Weights of a small GPT-style language model, trained from scratch on English Wikipedia.
Size: 9 layers, 3 heads of 64, MLP 512 SwiGLU, 5.95M parameters.
Each number is 128 + 32 x the weight over its row's rms, rounded and kept within 0 to 255. Layers, rows and columns count from 0. Numbers have three digits each. The size before them is the row's rms in percent of the matrix's.

# down: layer 6 MLP down (transposed), 512x192, rms 0.106, rows 247-313, columns 128-191
# gate: layer 6 MLP gate, 512x192, rms 0.104, rows 248-314, columns 128-191
# up: layer 6 MLP up, 512x192, rms 0.114, rows 248-313, columns 128-191
down247 107:098170106112134200165074154110098154129158150136171075098166136117154119191135137145184128152162068123137093092151149178055104141085165128103051118121090160100140136163159116116143160104121160
gate248 107:143079151137144125118130137060102125122138127114151184121118106178104147114105128107146175142175163129174137152090098150071102119137172129109056056126147218150151159132159102115155160164113123
up248 107:100085116127128098087165173115117169156140179125126169114125134079124126103129124095174107108145132129101078144104169140133159062166207164177106086121124097129063137144152053110132150125139151
down248 101:171153112106110135183165099102105140104107144126126136103189173157088115176138185183151069124081123134114106141122170112148103113160149157120130154106129091224183144140119135159135134066143102
gate249 091:148108162058131132159089123080120174117150136134129151153168150114079197125136148101152105098156083137184172124142164102125130106190167152130112077155119114138101077084109124124143157086107134
up249 092:101069206119138132110122228144132193098187146105105109113118050134115143100118106125119146131092111164142155115157117166151116088157150181146129108135132169164163141125193103113134172086087202
down249 092:159165060149066149110165166154103098136119126167162160117127148118110114159182162126122140143154114145176121089117118164124118183056091099121124062129107117202148087150153093168135164182115071
gate250 103:137176083142052054095117129158167080109155170082154075147133153165170110130212149145139094187135130117161096155096116174112117160159149142116068175108113130097168103128116133128166109163123099
up250 105:171123132150189112124136038131114132100191102166140161172099158175137144111141175154085121068092109131139139133189119133131101136180148086129113099165107112092165079195079081183144146120172182
down250 099:133160131137087158093121126129168091152208134131154101111163158077099120141100180083113115096113074089148166151142119062124091144097105124121134131143140139170123130090059105112160187120121131
gate251 095:134131164128132127125144062110133071142118137132149138104129155111082144190067111150108116101129141125119181164092073082155143118154111126151115121089075118086118125126170094124021119127133196
up251 096:131155095112129130121160115115069083162138135148099133126179112149156145095132167217129113105127126113222118087158106152163144144166124151209146123179155105070048154123124185133151149138150144
down251 098:092132086176083105131131113163129137088148129134132121118159143132126155149146108120076140127071140089131153091108066107136129137158123140107113155150122071150121109171140117144159107144156101
gate252 106:158127106139126118110103181143123159109077098135170177081114133155177092086096073133135081107122095153160162194122198128158178126113120119166106132165121091119117152109146104112132075165110113
up252 100:185115144148129104141081050147095172168169110170098168148103080107113139124076077160122062149186109107141119135110132089165056081110084117117111157130168091158161107119119129116116121115134148
down252 096:170153133086132156105152125194143107140044170098109106144133130109110059112168151158131098169076080086091132093169169180112164188171108144143157094179114114133150156117135121169131144166134139
gate253 102:115094051139099073112138157104160122144083075155135131133108157117117132066133133143152118126089139121178142166167117181163102135083139124127171145140106151137113119062197133177103093122139163
up253 095:137107063165117106115096111096166090119107121111106199110073099109140185119147126150115115133133127064062180154131158113146181150106084128154100130132124091124096221121068146126148118158113128
down253 096:125132128141127118123142101106130134118127155123107151129131159073135181110109158137150123103145147127162108099177151085140182107063095069148157110141144151135109210168156123132178163070099195
gate254 099:044142146176133141117105091141070171091111149133139134093124137122146113146132162091155118096116126113129117142073078145131119157025130173109153063136123129144127096130097088190169090075181135
up254 107:124142137145119089104131110204135104127174173120117102150140132130152139112076186093170136122128099083124134141153085130102124106092132125169124137053109137141152126100129087143149176182122207
down254 102:122156106149055111136124105127115176141116155166122154173152118130171068098143150130139143136121117153111138147147131114118161117101104147134158105117106100163085155150117061079139138091093131
gate255 102:162116075123105124147150091095095150095149171134137209193150158145128186127120157084120159133152114157135154114169166114072142147157149107075042103116110148117180141130146084089090100074098105
up255 109:116076162102194088080116143108153125138127114056112152161110145171106123133077116104055101131082090119083174097113128156142126151151135111110120092157101113045128146059082120140112131101178151
down255 098:137097106115147125138122173137198103128078143110149134122200066095096092154118091148154143154137140097153136143100097082166086114182113127117091025149105182141147133126114101111156113136151101
gate256 103:118119125168144107103070108086151129143087116144117083131138087114099141161159132166087052103141054105145158160122118117133111158126130149135059113197159112108113080091085119130145140179146153
up256 096:176190148109116098124122160142113139120124130079142112095121078139135153095122123120173166143163149165085102076142110085165145105120118147153140102068108079168169152172144173125127170108148093
down256 098:120155127117127142105194119116151084107117088128111139189118137152099101131107118155148073170144134114091136132124136218151147176162147132125158158081133081102103104169073142138158161119124143
gate257 092:096140170139131120105122100099063130173147072159150067172129116160148142143068134154122116091111132168085170130135114151056141174097160069161124127133168132137112125125136151163122101141154093
up257 097:189112170116119158142156127152165102137157103108091131133104114134157079084161155144158135102120121173162080074118086129173151093150121087162166135173186141104143150128124154114130159091202057
down257 120:119118109161067157120170226222164143131174147129065117147100159143137126097178143135121135099133170165103098119131129221129110129133156140176099144114244134116145164121097111075164163102145182
gate258 095:090155137143142136134163137145129157066175160127165100084102155152145139102102133119106108133172120141133110128135143171110138048110159047074085138117158147163153118182150158158154155171162182
up258 097:166142122125101075131104135105143151088190144203126109104150123124078147080149143109106209121111106102125088096102159075152177115106147155189121095179128082120091135136122132165113078117119153
down258 114:124104124111133133106131141081144116096102114150127117083100084125136146175107093117134142128178127115099120088093167148141120168144103151129141097166086127089149172122098092116104126130148125
gate259 104:079098124172117121140146114202130118135131185133182091073085120110049185119139154129141133066130111127125146102137069168127167124054101144146128103170103076123105120097128137185134157148165114
up259 115:086111110149121111148100083100132132081108180102173077158185072139085151172103175110127163101112159143184101187166134115118103167178164122164149205142101181121137132130101171113125118110154139
down259 108:085111154093079087151141116121171140111072107099159084126078180135091103132105130146080104111145133069121092122145141129142134134172141126178087144114128121151082138112145144135097124197063108
gate260 105:085121134099081182130137145152098116175188116041117123104123153069145054155128141098135130146172088093108141147132149109102153111170126097180101082049155130140129101126054168183163133171122110
up260 099:156105102086154089117101062094138127149147174184163117132128136088102165171167126182153126095134167103104121118180107034134112134117104123109165190092115157102165144026097128081118132150131201
down260 101:121181144164097168116169091082140151112161132057077130089157139150207109134046147102159126104166176173124135140094124136120166129114176138112092093132134108158104160111103093099098139109141115
gate261 098:132208093165112145138124121161133088138118149150182161094163155123120209106146139134108106163154161078160165151110133140086087165078125153147114102146131176148151060140061157152123175180205154
up261 096:109148122069177126134096112084102116128183122085126118124089127123184093130117107128114136168120171170140090101132138062136104173098134158104098105140095186162116076120131087133129089079147148
down261 097:160130121139079159101134120163084122126143128148123099128200178167138137090092067168172135099141153112080159135141118069103117170172103099072107167141158122107103152139127124168128146122134108
gate262 098:135163172069089136138164164134146097107170117084158145129156170147132179127105153087117119160084154104129093109100195106109121154112141157090073112161188158183166127116079085105166170128122112
up262 095:110110145213160121096083150073091133159116083138170159079153118086166079126144108109151153130151129068117197117128098107141127077097125157186171121100107125126124097130134149133158086134167108
down262 102:082141129218078160175135147135115124132112146108125163166108106112137153096083141137082103083168165144096172117134138096116105146127133162109135125088152180122060184117125129132205094151103172
gate263 098:131142148135183151117119161161065077153132110100180126153091092124193115110219101148149109185122139109116177147136132183152080133118123124096113120046143129144150082082133143175146112099141138
up263 101:069122097112146131157141131203163066130157164088132157167100123144118108122176113145136069087112135066093167098132175178107157119124102092146097145076139087106180106146147131212142127148142127
down263 100:129130157142081099148164169076153207045125138164116114172128116130112095147110103130107132052169096146138115101115151130107111156160125201121137129175104138195101120157106100133163086104116123
gate264 103:197171108079116171149073108114091173167063150111125126129103084137153154086161129092162088152218163190107139124078179106105135146064136095094112137133090075148106158165107096151191109124144162
up264 104:110160099161144124152123207106110177133146107117131231107169081104084102150141107133131175143126112111130121130084115126146144107116137138099150107139159106119102106165153177128094171124124096
down264 090:102145129108144106110132126149103119084158119137135148193107097149161136167135120095161133109150172074171205150136121137185105129124125119175129095147101082110093074087149122107132135169112137
gate265 106:075084133112118146059073090105119148115109062139162139140125055077168142159137156118079031114117110077085151094122072117113154130153153148080180077131087152069169098102138137101169123142095036
up265 110:091123123186177111124101088191182105122159171115178174080104111126105124118102108106121138109115089134107072026128109110146138104159113136104081098112125120127070116165116078101144159129111111
down265 103:060134146097160099111129159089101104152097164141109165148060131131136184130136179153100161142112133153133108174176139096118101131102140135081133121164158075158117172100125163175120122169174123
gate266 101:198052100128173105128155165138158153106085122119123135138164126115188204184150050134100124168100101139119141161135112122094112178084097097153135143111112070126099104128106133182092150125139104
up266 099:160123098137073091099138116109119145089129122121140151108101126211150102153136114067115191069140177126140117148113163117096097134157081089127090171146127121149107146140057136137136145114172095
down266 094:112088147149178137161114100159166129133094120082125080097097081161071152074134190094148124095155107109074170091164131165207144080117175132129132193110173090177071122115121132104181135120142126
gate267 110:122088153124071131168119164087153105184109162129116115138131122127138155171153064107119106142131129089157165122123107170173168125126126077145144171164109151126092119175143089099221161103064135
up267 108:166144129107139095184140098120117099142098159094124060139142109164150098124108186107138165078122161147105147127107088111104121165083077117173154143156120105178079116169158125163088110176172133
down267 107:075095136135060213126109159113063114101128107138155111135148094144088115177132112098136114096095148162106161138077148133139135161126107086116127132162181153117143111136166123152114152150096162
gate268 094:096089121147124074166110108135113130156100084106156163147188111083105165124120131112122105155128139181142108083169073119229109111127153110149160129095157169095105101145134106169162094146127156
up268 100:139077117102130201149111101111106159066128115118042172121120168138130088103197097096133101202142140205131162100142163097132165134122128096168126119130130128000136150122132077161135123139097151
down268 099:115152127111089132140139140106104066126109135138108119155087067178105152145106091146097146141146156180139166121091072107096122129106105162134125096108125134152122068064185184103179141092089138
gate269 089:125129168067124139100149117068137127090137084137119195116127155073135158114137133168134130114118155154105155121059135151164158177144114227156144104150184169139160148109151108192145130118120054
up269 087:079175095040097127145116128095161121048141176136137121105124097137111106109077133127109130067143172111096119082154135107136139155095045138055149159137093128144094149134145156097110111125133116
down269 099:100104127148056124151098079160149154168120099133135069160115120153114168078152109133187066186136190141114123145121134079078134091122119137095080116127082100071147155116117122161139116138129113
gate270 088:127119168171174129153176099120128142121110153184093120120070135126157166204123107117090119127168123078098117116148167122116132169119144119110044146153091143126139141117098101116133131135123140
up270 087:143126088150074157114155145161103144074145113109113101092057162143154145111137142095125147186130152119118052124111091190084085136098173100095137099135089105184104147088130148164097108080186183
down270 099:144103167109208102134111137151119064144092124163128150171147111136148175089110127130177088097094119185187177169072153109155132086161084147139195145094102152122205120166089074071134137131126112
gate271 100:119117147044160112078139139150160180145161106099118082164180083149187132092145143147158134137064105112113143141125120167053155136091187111109127112132147080101130112084140125153141121147088120
up271 101:137158057120097065112104113159116135113166109137114110081160181103142129203146118136164093104137106126136071106160170086165151127133106122161103151072162141112177105141186199118107101084159133
down271 102:177114163114086125115126104180105135141189120116117148124139194074119165158136124096153100151148104117128149111115073125142180137104135111143115084138106207150097131116148205192140173100134173
gate272 102:155117136063131148120097105068158142111081112137132116196142110160100139162130102165161111113122171133133106101092108058100140121121132110096075135137111150159099151123104147113091114143077114
up272 106:167074166070163126170101128150119179156106129065158099116094128115122137073130122115125172140142085099137120143148112153121065092128130137073158184146095137099096137068132104118080126126088171
down272 094:147134115146124096153126133155109168170169108139136126101144136151148062187085112145116164083167151065183122153145141130111145035121121102175146142120133142096100159065158128124130103148160141
gate273 101:063122146143142076139108094139129094114128156130164119143163110148152215091127085093113130080153094131104123149117151096168133129106121144129147144098145169052168086091122076123146097135105138
up273 098:119089186120161192118156109106142204102060147180106143121142127111116072101150112112140144137190115101167075178159108148109094136165088082118095127105125110154135173099143148153141154130169084
down273 103:098136144132100114075161157059080143163157107137055141136165176110147113140124154098115156134105142110121093155105124101110165150159106171144106140124168170100138191152171128139130120169091118
gate274 101:163120180098121090174162126131113155102168091164205124125126108127150175119041119214191181120172145107173113143132100130171158119201167146100134128077138095136123120095097138099060107154124150
up274 104:119093095103139137152069078171120147099104099117134060189159040129084150148111149172170158117156115129134082135196091138104140070186115179150154119125159105102165130054142107162161145091150152
down274 097:098113096131085185142072112152143131095036149103165117140135076134090131134124104139123154155156143168133145139141120138148121204138127146124151093142143133098082154169097102114069173140151133
gate275 102:157117161084074191113148124132087124115131089161192082107165116131122079170168105106128092159124134119168076113154148066122067148133114108130120090098071165087119155119082062145166136151106162
up275 106:168130150142148100101081082083160142099091088136150091127167107108115144135147193147097127140133121105073091174143079148090154129232152170167124152116132107156118123123131112117094122060170100
down275 102:168117064182194187097117148104080039136133150118187127104085069130105109135120182148167108132153145048135165162149091150105192162097130144123144142142122178112122120106157132126135125128117104
gate276 105:138128138193144140164148135158105092147155194152142153115165111117155121129124157129175113131153123119116148138082104135124148089106119099161135173090146167092147109115147188162105143101139128
up276 099:120091131080136137132081096144055077132199230153097143154115111148092148127122148093151155136086083125133122123126125148180134110216103074136136135075111133146140133112188075108148139119145132
down276 103:193150142128157116107139183103152115140135140164113095160132138172152162077129101138090152096109151151122103130144073100094145117144140092166052108181137096103163171101091054149102122095156091
gate277 100:108216098117137127051147152213075130106114132167087126127126168169120143109193099116136144139153074068175093103100119149135116184114135065152080128084096125156067142081123130114101106118131156
up277 099:159130104156151134089146146119132181123147113082104117194100048146166091102139150067087135098211094208155101124119153123176129122072080140120126086135090138125113164143122125081182193148157117
down277 105:134153123186125066075140101128089194146082139116141116124133127118136167153108138064141158158161143135124122112097102100144110121159058160146101158167097163062151149191150174083149138097141114
gate278 103:173143097115162149137227127103099136146176134105132130188156120104176186154116136176107135135181115140133057123124149132093163173058076112163120099135082155100175107119124126097079144071090117
up278 099:138138144123153090109137109101113166134077080194110172143161061106115153114166144097141113121193106145086024066131154175127170121088052162172119161127164096169139084130155144097142116081096149
down278 098:088131122090096138093162167141072140126134148118067091090118131144104166160050157084116140166148164136157189130127108169128149075105161152151168087149137095224128133143137097154187144132127157
gate279 094:115115147156126095144134094079150166129134176121083115072127165072183149139115108192153109147135174142141144132042135142197162114155116102078152070171154130127123113150144052120094056197168096
up279 091:114132129227113146145075122152136167120166108119102048170113103093182131153151139172082103085124118111129094174058088148180178132137161146164092120104052116145186114123123085175123138230095117
down279 096:137117109121134106088159148130077109136129163119166141146170115135110148175130158099131114145156122152131187138132092105130104189226136164014120168133066166158135154112113121144158105133141157
gate280 106:137125105124163097147175109167119150143119171144103073070187146094101160187082119074148152081144143106133090136078098107166131102106165133137116133153138082149127171099133093124098122093096105
up280 103:077096114086160090100193122106190089124142123132094146108161144099125081157078127095104054134129065138129133060172071114044128092072163143169100070081165116130100126070173146130149113142112090
down280 094:116148160104071105115110156114120099117103082135164119099154120200107183114151080171066120132106138149135089147143119117136163110089149141060093113128108140066165090113166125080088075120101112
gate281 095:170101141164089128056128126097177163128136051092155110181089117143068154085107120147100166097098129133108080082133103117115144070102100099156080172175076114119161103143078124151090089131146121
up281 091:145103065100144114056130131082135148112168115121145142191130223144117165073094143152145198109169116183109115088170168088107167063189078108164130108173138163099113112114153106215113141165115109
down281 102:073117144139147146203097110146095087138122166159153092116103090106167081163139101060138123147128175101109169170096113173132102150052161125145182136100146076138179142106108145104118129107082140
gate282 099:134111165121112133093151101100105174146186175123153115080105113091129133131156123164107154097121057128150156132091222140076136204074131138084067099142162134119108115120164152162156120104040166
up282 111:150107092130123191141153098120105159127098121143184072106122144154110148129133132102097107075156087069117116118186188131164113140175144136038156129129168119127169120168125102103150148140141181
down282 103:090142169166150148134170118105203121112183082094134128125150072097128152136132077119109154164139084136144177099109101130184137172130113120161111056030078116075179089143143102141099138152128049
gate283 091:073171137145123071154113085053174188144115117128151157179170115082141100131088174136129119111171110130077107169094132203143109144103120098185151086160150137123101155116183073136069127196099087
up283 090:180111130170092198092125119144169108174109152171127071129140114124097166160161090106157157126139149124118148145141150057129130097208135091157164133120097091129088148107098165072070109057124136
down283 095:090171129142129107158156156084160111071155163131093122219153212154132156086087141091193174057134104125082106082150103146092127074122154133141091137157190133149097141093143149141079157081112104
gate284 091:132129112121153119176142135130127137128127124085081093097108085113138091149113080118126095077167147103114157156096180132143071130162176145092139113137060188155113122166145120103076102118135142
up284 094:106157089089140153162107124092132150125122107127123187121148130104163163207121098112083133180097111143167137098088159159142106143078153132120136133117111111085155175135117153153152127111090129
down284 109:146153135148144116096111121111092058164159114193164181136134083122145198187085141141137110120126174137095082140153094071076100107153141081144146158126116113159100174185152121143166116181091071
gate285 096:070121153143164087138112137120141150145140129115090182097156138122075144122085187142113153073153128117169099180132092076088178122134084136108147138155156144112160098107112096127147166140116133
up285 093:101145052167133137068177175103152086105155122167099138178161124085134155107204068124056119090109169117124093133119190146136178096135161141115117184198090081124167142117171161124199156109124111
down285 098:137090159115064139093092130145076144104153158091131206106176077142203175147120137134129114209118115109077152166113142126107164148113146086148131078150146161072080145143114115177107120179128147
gate286 109:084090077127167115190097203142130070148144144167130137180073102112112111158142110155123075095127102148129125122114122135168126137107109121128119095113096153069080111095089156131164155059144103
up286 108:144160208123100149097152164115154146081113132148113132166169168045113122117071119145129104129108094095102107176137048171147115148146095146076139113171068082129141053077129109097120108113135098
down286 105:145162129097144162099165105171125186126062114172104159184154143106121129136125176125154097155149090151150122187127121149180072149129145111136125102152125177169118143137146119140145128166126174
gate287 098:161164175126089119122103169132144132148140094100088096132108130129201154156113126135150117132089124116177189166114199159143140169148128093103162140123064099113149149111128110124177092118128176
up287 096:124094108197070122142159108096148175182154078090184132103181135094136148141119176168134133123112080189128125093133186099172065123082105109144118106102150158127075137130103141121110103126168100
down287 095:079110142139120095068108119041096090136111159123132126160111093176153107102103119127166068100106098073137138105171131144097137170142139107104083143150133121115103118095121125095131149147090148
gate288 112:098101125120122144177096169090171092106111104110137201104184068139156152132219078146136101076113118115082111128171140150155144160120137130195120159113090156109122102108178162136120139119080106
up288 106:071121147025080141135159206098148163097092112119113195165174067197131115133148101155168142126168141114099107116118159197150154098162183124174154074120121130128202138081127129139149143120133105
down288 113:125132151141105123099140176154118135102146097154174181085119165172124131135123089153148160136177139167099173177113139178119121042136122172145135157094138073090140061126119134142142077132126133
gate289 085:129111124158113139166145151133209126101148175133094121126181153173159121138080110139094121150172139124083181139102149166149163102175118115188135122160164144129123114084136156118166145124139180
up289 088:117113143101100162126080139110122146132123146065108092159176149104141142131096073171109119109118145099141129123141139071124148073103130099109067144169130137169139119051104114183194111131149169
down289 099:148151131147100113100123126183132122126108117139047120183150121166124130068117165129108130139120094165079114120125183105169188122134088107210094110115168129115092118180128147055134088146165134
gate290 104:065086151177150150154116083168154089175106153138069130090182092087128161182184095112073141140182144126183142114159111166162147123174143121134130127103095166127144157155186115170152166177167121
up290 099:130101124115112124092166171056153130116146121208143167143085109124127140115107184120132165095143126107152092115150134120173122082127118131150137140143160149139094111150178159159160174131119191
down290 103:135149205110192136120126142135096139093161125117133148148142027094140152159053116121134117158112121128132109083093138107138111110118123146122141084153138136146140197096119116165109106135091112
gate291 087:113123223132131126111103099139091129128135179115115114122123156182171137101118125119120073093160094150094129139137127082135167147151063114182082182114145175132136174090149156154132134078127158
up291 095:129098151113133129132080151127150097112105209115088109144139188149146072101111180191097111183123142089028111106107120092079107107144172132170093127141137177105144113077124139109139131141175122
down291 100:127149125114092116142152135134139151122174170095094135181143090137172125132085107123140181131088160072137129112152167148085136067104091117188134146104151089146095152142184101118142095149123135
gate292 106:134143099096137116076136118135148085094106088113163147100165140091135170148137119118106087125146162139016050125137114110091079180126136132067055035125093121128072134128068148111114116080119133
up292 111:170066160123093203065115077128134205145136096133126109080123141144173161143121110125104108113125102097164201203133145137154134195159110120072172139103164073126147204047134150129156137148131108
down292 103:157125142122089141148136079142139124142140125110181178110109177086127122141100102097136093098114131162179137135094129130112094209126107122141143129166112083133188176126132173097145163112105101
gate293 103:168128159088111093115119128130131132150089145203154075105180152097145131105111143156110120128139179169178184136110155123146138100120143157125146106156107115145170162152088161174142151180130160
up293 104:155212152140118136205168138128169105073027109215146079131119098133089123068091130139140104121159144144073130101136090137184113152146116102120202107116109129135100116147121179171137072156126193
down293 099:103117101116139126127176175172122221095127117043059144158067121113124160125121103065190092130120166103122106137103096126137101084113126188135107080136157130146123130096124151116111145212071130
gate294 104:170090149086117119095130095098092095073102007105191126130108140145129090139128083087092140113155176090162154168105154114146164106132099213185184180153117104088144159085127117112121156111061109
up294 099:144143072207112114135143141098118160128160164121123137154125099091100164085162155154055133137168132134145157135171115124111104171129211088212127104143165108159122100075146161103082162163147129
down294 097:144092087160045140200115097128169095125162109106132101168164117097100123155142100140133097084097085085127106145114173111131108102137144114127076104147100111151144103142142147127123102177118113
gate295 104:165109098156138098115132158051165143109114141169148155132157125088134146119138181195139111146111127106145123103102090115155087150177169104085107163111136175137165171071129144196123186149125142
up295 097:127122100095160158144157170146140121120151195136154117118111109107117172106082192144121130148145048124118134116132103104096127107169089136147149105102103101165107066138134127114062123151137141
down295 102:083108084104159122126167058156137088188105163071084093086089152201178125167116131129095082153190140108170077056143114125101151146164118143092141130089180054151085077135125145181136183164105110
gate296 103:132077140182115072128054182145192146100162157098107103184148075183124167108151169102135157136147110105187166135148119089064082133178101155071144146129138129125156067115085135066156131118074118
up296 101:166151166141081187147053106135102135218138098140095151165112102114149107124091122137146147131128127164151090111085112115072178137120129101149139097116118151130144125167133179098138177100172171
down296 097:122127135115166127101121103094102192114106111117167105130124119096114080074180156141104135117099132136074092105098117134146137162145113138189131182121127137174180107145125096129132118139128038
gate297 102:129050023102109158141165179136134093053099103124131110083107160160145095126077104152073126053114152094130138145154137098255150089111157142138187149117146081109138128185140103156127085147146117
up297 099:145114097177080121089184175099181082188085130168097145127142085124129071174138107094167114134087188125105147128121113133127118091119141091065136103157149113154141101104111129137163175078158108
down297 097:098103097111160102102182143124157108146153140144088088151103136122121134142124130149134177140161155114135130137121126112223111101076101087103155140103143054043080170220116121083144122159158108
gate298 103:156126094177108089121183112113157144111072088130100133153183172116146136164104120122137116127129137104053186123120139086133123137112099095104116121143134087124132144087102130161151111057111167
up298 105:098105145108100160124135107104151137098095148166185153134091128148057169150067101142128120149077147183139170098140192151147165115127126185140090139114147141128115114114163081157084119143132155
down298 095:126172094104093089171148156115113181100161180139061108160099151156148118130131084094050098158143127138138174099119167141124122140111125114098188075151140121096147112138137138149143153093106185
gate299 099:155121165157102141172165128119138098145053107102128077089130142118159128097135109080114088120147153137126173132132139108157135169089143159092079143147195066126142092104142143166099176127124178
up299 101:085120174149124080092154133128115125110122195132165114143174154114170154102086099130124099179098155125102111118125110185117140164106163158142127109140207108065139166148109076107133109118108139
down299 106:171100164148116121159154157170134191108145131129089082076118150160129169086159111146118119107134143128114076116115113171179143150090117136148137122157138093098121135071097132106155080101132152
gate300 102:144073168116118153107109085197106165144119099092095149160131137129097171137108162100119135150175115087072146138067100150203096153140145127131109040109169151083144159118096122122128122158113136
up300 101:159185130158113171086170051165149118120123128115154142146133110087113177173119159151120047123119062115107152084117163159134127120118062099113124119156054177100139136149174126117146121188118155
down300 100:108113091118108084140120101087136124092123121090134146075097159163125119102142082123090134128093119144127103139052149132142109099146120096104116109090127100083126184116044121126197099162092044
gate301 071:179147120122133155177121170101095143094100160133072142126114047163144130145129130115137186139119133107128117126154147137142119102099164183147137171115157122136112158065139126139140210147069133
up301 063:106160158130169114115087067135116217106147096099138145180073182079141051134111116059151138165104138148142147101177137108170084074175083172138109149138147157159134121121148126154107129135118089
down301 135:073084109110107110086150132161161049138163123181187116102166153118116145101108146149105076111141146175146131137095158128095124178176127079130116093157087112125124150208125133080123080112177102
gate302 113:132141105130164057160181120118094155123129175102125141181122121053108202133142120065115059171147138194119119185164095128097143150148126122133114166140121077135156095061067118059115137069075046
up302 115:126128137155087066119119108110134134110120072148128138172211083065148087142144095125083186156096101137183134113159147119161126137128179131111130131104121170147108107214133168169205114145150118
down302 107:154173167135176151113081095122185150185105148115091077148141078134124180178103111118143145128175119092104171124174108142161182132117182156187152165140136096111159175217166115237086099144116123
gate303 096:094132166150068101152104169132119127114153101126158100089089136102086149100043164172130078055144112110100159118123142113116139145156138149111234156109085107139163075088108101129184069134153141
up303 096:164130102088106116151184137117086233141068149117085187167075134124152159120152119106122113088126137116123178108101066121126108162151123146134082122141105067147139150131078139094154127114134098
down303 097:110129126150103080164086112145181099202131140132222130118160136207118140162106111107095136167174179145134128126114145147084084147104149124167105115158136019109166165133157190166111118148072210
gate304 101:166181138096068156141127147090164098164156126134073138099094127131139156098107196149123162124157197090174134148186122131136156153188162151093140109090135128100144083145139179150075095143140109
up304 104:139075154121195103100120111085076146105151062125056113089112113093123141116181158129173142113144134158113113156138137136137112134112193133122116158125110206097081110123145113087145115086091115
down304 097:170072128113155108151119127130178163140112124109172199137155097113101101074127140045181102127118104112036090119165157045169085107043140132136082124158188125100147039152111122109158115098133150
gate305 101:088130137092136116154146154179164098131129144145136156130046181051222082094108128124208155115173116071101115126102174106168132178119160158147077141157145168125114159107139130147139124069112147
up305 101:149106100120071106142135127116111125067152158093128146127091077154141141136178129136146099104095147182191099109106142118131147131102187130215067102170130178123125137131131150148125128122109117
down305 093:181170126105093176110178125161128079090081032155091110087127164117118089090153109073145124206144118129146135146119117106118156128084132098125131185146145182126182079077114128140125120122130107
gate306 094:129132131092122157115144100132130132075124155106132103121093061138143076181090080116086129159095168178162114094140145117198143110110139152112081154149059113087153105146092158103127149151168138
up306 097:139121085092107125107124100123135058123159087138114046165128072120099167170171151143114072104154159150143120135141083179111120113211115182077109142114065157127145129120090102132117101086158171
down306 100:132102126136107112132134087132115142081179130146131084190126176137096134163180125149087158137112147134139163130122099140067189079102111096144116167149135121049105120108110150091140116117105133
gate307 106:068111156095149124129213086085217121154132068060158081125131101046138126130093147117140090153150094112114085167120120152163116149127093109122134114070172070130093134174168124086105166096147155
up307 098:152154105095096134089137152142100139122125144121140162121145147153101147155108165088128092160132184120083109120102098167101113136071119127156135111147110137163169145087150146147115110071104093
down307 095:155151177086144142103103152126107095150102128092128143190063129191107142111181119136109101115084145091129134118169130168173173177134142112108133078151182148109165200158144131141138166167124121
gate308 100:173109152154109095058166146142146113129182117123081155197109126087126124163097141127190101138154077159146123174112116143112105116147163088164128142115140121154181131050094095178151132134086128
up308 101:110082160143127143143189087069130128112154120150085147144138077133086189167151165144183148135093174097155088205156088153060131103121102126096109150127120159101163105142148148136074087173078038
down308 104:105135177099163112136088153193167139119093112159127092107140145064074121096093145093139152141131116139095032180156126149138136119164144097090144072096114170135132180094118153135160131149120079
gate309 097:150172128116155108170093105138080145090148144171115138121193123121121114123123162106156152129121127107122158152185150119110104185118098147094173080122115083146128125109145177118114075116160129
up309 102:175046145086123122147136163109115161093123093148068162181074141162129132118099148137187114135102070079170128148103119144117121114102122141140161146128133139133118113154154176175121099126119105
down309 100:112095138144164149139153112092068143067148119168156109133148105105095108085173107109160083133047077149131136146126141111129163111118143116071151125053102155161170139085146143140087141128146136
gate310 088:112142137105125149167138094127106166125123125153132150056116106147179130085077121142108113124124148129145128118095189070080146132136104139085133094123083069081100145143109120089094121132140159
up310 089:116112145170099138195098121108122098179109068088127123116176127136122140070092073124136147128047154185178129150150187064112066156074144134109145136090176142119130086148117099122104102106138119
down310 097:139126099071129172211179111187110163119169095103104136048139101192195120145130155132108173062113155082118080124099067173138147121123109194179126126152139133108118147094132098120104131118141140
gate311 110:099117064168132109082139129150139126166148143194062063074138134145096151120149167085134132138092122140138109114081035115104158130119117143141136098099199151152150150136096140121122197078097132
up311 115:149150177099157145113119154115150168154148089148172118100124162137107182144164169133149097150113156093127126136105125101111111150106147097160149121130087074098128106126146110112144107165069157
down311 103:139106178054137189125186103132138196115130096050132121116150150134184157147124142120155120114098135122148140065170178200050145095141142136160101116145152113109159109140123129169084113141138148
gate312 100:101162119116141142091102137165146137135134118133091140087084180077157124102164090139146098110152102162098134143111125134095093151078130134158104117064108147144054100073081101139105140150086176
up312 099:103135168179123202104154112118091149183145157149154141120140213128085143105074126154133169101114045082085159133138144156120079135135123114108071171149113153140168165125168080108068070074067113
down312 100:133131172140168074129122132148165093096150162100164099158094127060130098087142142114109160125156062148188122090072127143174098145155158095137168157139072220093116157185146140152160117126072138
gate313 101:124126154212161127103151104130140175187119114214150120108079145094149147132154113199117110086134123082113123115088181129085100136108132108101138092125130148095151126083157086124112098150141148
up313 099:138115183130163096098126098115102133114129129096167115107121100182128162115098139089116104124184126154102166170127081137159113134114176118156116156123084123084088122155067113013141146081109187
down313 088:137130152091133093111105196111095157155132044123179116169121116068106125180072145133181128154075089111096174116153139145171168134081173145123112144158093129134095136135121131146135137139130155
gate314 107:138098146138119148149201073148172116118118126105131139113086162058115082160148185157122071086151130170181165115107151179118160152085114166135142151192063137108127089162189113134115135152149174